Weights of a small transformer language model.
Size: 13 layers, MLP 1024 GELU.
Each number is 500 + 40 x the weight over its row's rms, rounded and kept within 0 to 999. Layers, rows and columns count from 0. Numbers have three digits each. The size before them is the row's rms in percent of the matrix's.

# up: layer 5 MLP up, 1024x256, rms 0.125, rows 170-180, columns 0-127
# down: layer 5 MLP down (transposed), 1024x256, rms 0.127, rows 170-179, columns 0-127
up170 095:429515546513433464473481485513511526475559508481503465466497602532543483535471440438480544506517509497503485493492432540450492445550460512428491531515446532518539516461527439549430506527504461463485558473540561491520488519497543503457519533505476509509518502465483563470483514537525526540510482537526526534537558496504516529515567474491530486524571498493382475519504530489495467499500
down170 093:534515470485516545445494509510475540468475491506537509514518448461429452489536591500501486524512445517478446497472518472520444579476512496560493457482515528506474511581508571486536561513469559540485422500447467550518518417581523471546489448493448452508495446518498515535575428438514579432519511569515425527481456546560526462517466478479504469481418500513540523552483475537451577461454
up171 094:496499507453483548529532555485574474531525504498558475516476421489514455477557554500479515559541483548519461539448535468454494486520552482522496480455443443587472479497498464472482511480521441469483446484521461486463499453546447436473522485486512543514539469503504503506467505528498476548519495580521485455481456452529468504505549449446493478470524526582445471464499474462471572491519
down171 087:478530511458484408445604456504540577485502505525462469512525506471442540549525515526450494516425537463497443500549478465569547556488437462527530513457575515409480459493578472540502458483451522472566535471515446522492486461448506563501455505461492499485519482482542493432529523485508495500458509512514490562469441544487558534534515558493599595535494552496512522519503472453481428469499
up172 101:516433506494477525508513531493497533548525496538469481416398510477444509479486459475491518486493476513488557492483486595454479493489475558420506481558506472478506494482517548553467537499522517488471552542548448532506471491554362578550503481542486510487556470507474548458538459506462536523428471554578554515478510449490428526466473539506491525475512536546459507526542525567511482510514
down172 101:563564453502485411434473461507548491471424492482475525512489488540593375504539531508441509447527457523448435496487531522509524472500461534507516524536496526487415551418523489541537502447479494480536430451401530499566537531503560490495486541538414443530499546483459541492443511488542479481448579500501486515472515511447479509553493512520449537571554511486556486503500578478495510505474
up173 102:531568478494553444482462508505549545473511514537525480493503501582466497479505522478529543522496545506469545613507414484502449518472472461526464451443529447526488491549495476496434547459478436465437499572457443567497549600542515477461449434470595490518520523425546505465538510468494479448472505465568489444488512526592480536553443491525471507554543499443596485509491527471432518491465
down173 093:520489583481533526517517481541420508519545550517444536494511502497551544543408464479490445492512535533547417457480573497516572517436527490468478498521495492479469476459441523541496501526494537546471509503534506528486422424499458515519501528554427464503522513545509545530473513470516551506561472513498496510557445429389472431506473476425565525403521470501453480509521447513478517497491
up174 105:486452504552482480465571494487536405488489433472492454471566500468537558584535412552500557497565479505541437518497475463503495543513499544480557497506510565457446527617516524529475456480479561492499486487426549466496463505518530549480427424505551473547588514510564470495507465488454548519491534541525469501497484542518459511516503402519473463614532464475512556509428593496525491541531
down174 102:514510543475505515563426513519516561496478572537548570522525483537467527415394532493465494473451470574502557492468496558528514516525489478522438498527490478487568474494489482473470497571501482498436504488548485484575457475511533523532532509556455576479489458498500513552476464519485467520457441455497470535534512388456506501533528515490531521429534485512456400512501503553425497590479
up175 102:465517423547474475515494425529486479430562554513538485501553509457462436512461490463485509529491528453550496529471423538449557533552529593384482449505441553552490487429497466502481494495481455494503492509512552503561501523538460614514521485498507471499484460476524503488453489509436546475454544449513530525466552502566447507539497494496545564511506528451504475445457522521479498496476
down175 109:420466513497484529442520470434477528450529492436484510561472427532498474452556558515478467515510498475458466477468490490487468533460522482532475511489491471518550453558455482531512446500516496545474559497516404557448504490434560401522515535515558532525505509565471535460543553485644461498536515551575457531479440535526487490559549492501522491556456579533521523519471465541530487456535
up176 103:477510413472541455486489458516518517474545527559486510507565502637516518586468511504507428511505506481456484497504514394556437570549505414520488501479504469518487493505453540494549565541522484519474427475573452558528494469508502471548512468537546554501517625516489511461502458512478513474520518504519569503484502464506525498512490495509491467517539479441454484525464510555516476534483
down176 108:501438510487483543490447479461459567492488545559451420523471477451518504480534423493505475531566518450439573485502487539494541479508496468484452499490481533459542464487524612502511487476519523477509469586422435486413476546481565482545541464539454412438531484532467459494544432496458537544502444512493513542453467511490547401467462532449486517525496510478490482469484505472419512514528
up177 097:539473530580476551498426499461462525534515485481546485491480472408527485530505539493470488478522493569542534477407498532477533516508568555448560547527444473496497483499582522580478462479593515477498515454491584480475495500548448648439559485503467554510502507475509552497522499458483494527535525452444520522462421483500511494552459390473488533516499491484489525563411460466484538497522
down177 097:466474514476576445502563552503517522494526571508466443484544498490511489484572540525469525486490547480509548550509525504528543486529482456490534440513528491520484464523442474428551546524520439459468475525472461538511461481518583398553513484568509477473575464491460488453525679504511483528428508578522509521557569462451546457470529556434522491473453579488478540461526489458469431527518
up178 100:464542495468483526507540447505555489553540570510412524459515482445528514514535507559515498598483537510573529547526532456559502494560512497460479493530439513545458566542536412499461545508436496506557495575493443533598578464528503534489461504482463485549475484489557482439512490430431541432469523410479503530475527486556468563435486535501430514504541480492537483544485502491488478470452
down178 097:519391453511498556508501551446455552457490428504521523557528460484553455440556496402478494454494475496453527545503513512501504517480478490541514525533498490543479430524502578530503484541492532536484492414460558473545429439525426479496583499492479556417477549519484511537517565539570498485447462611507471459512557467462472440533493509501477535453502469509469533577551491521522526541522
up179 097:564541491517556470516467558488435544528488476455499475472523504542478525483490445571527512410519494524478428488453444470526483558469509444484557494517470542514485505566458490540476440484508523552540482502479555535531390456474479545481527531489498504480479417520497481551511494500558474541570486565521518520494551463525493610455499462484424503430459479463500488497480494517434509536504
down179 097:491470566534514490468505494482487435458482446519437522553513529469478486490463426516428498586481541543531660560541524514503514466523481532537490521510516477514510446432424476512488526502510448449462511457534498481496575555470458420438527427558483512497516538517512512433455488495475542526415472499423517450520521583448523559487421532590521484503458521537465498490532514551509480540500
up180 100:536434514489496486454435520492493553542544492416445466503531519433500543553523497457560456515495484454525494491495514470536504531453450523462511548566474511482468503438536548525480508507502515471514552541588522558567538531503439496477470469529460502574525518492450406519468469530486516479426508534466513462497442535502459532480543490549566451487565507527431540537479442488519553569496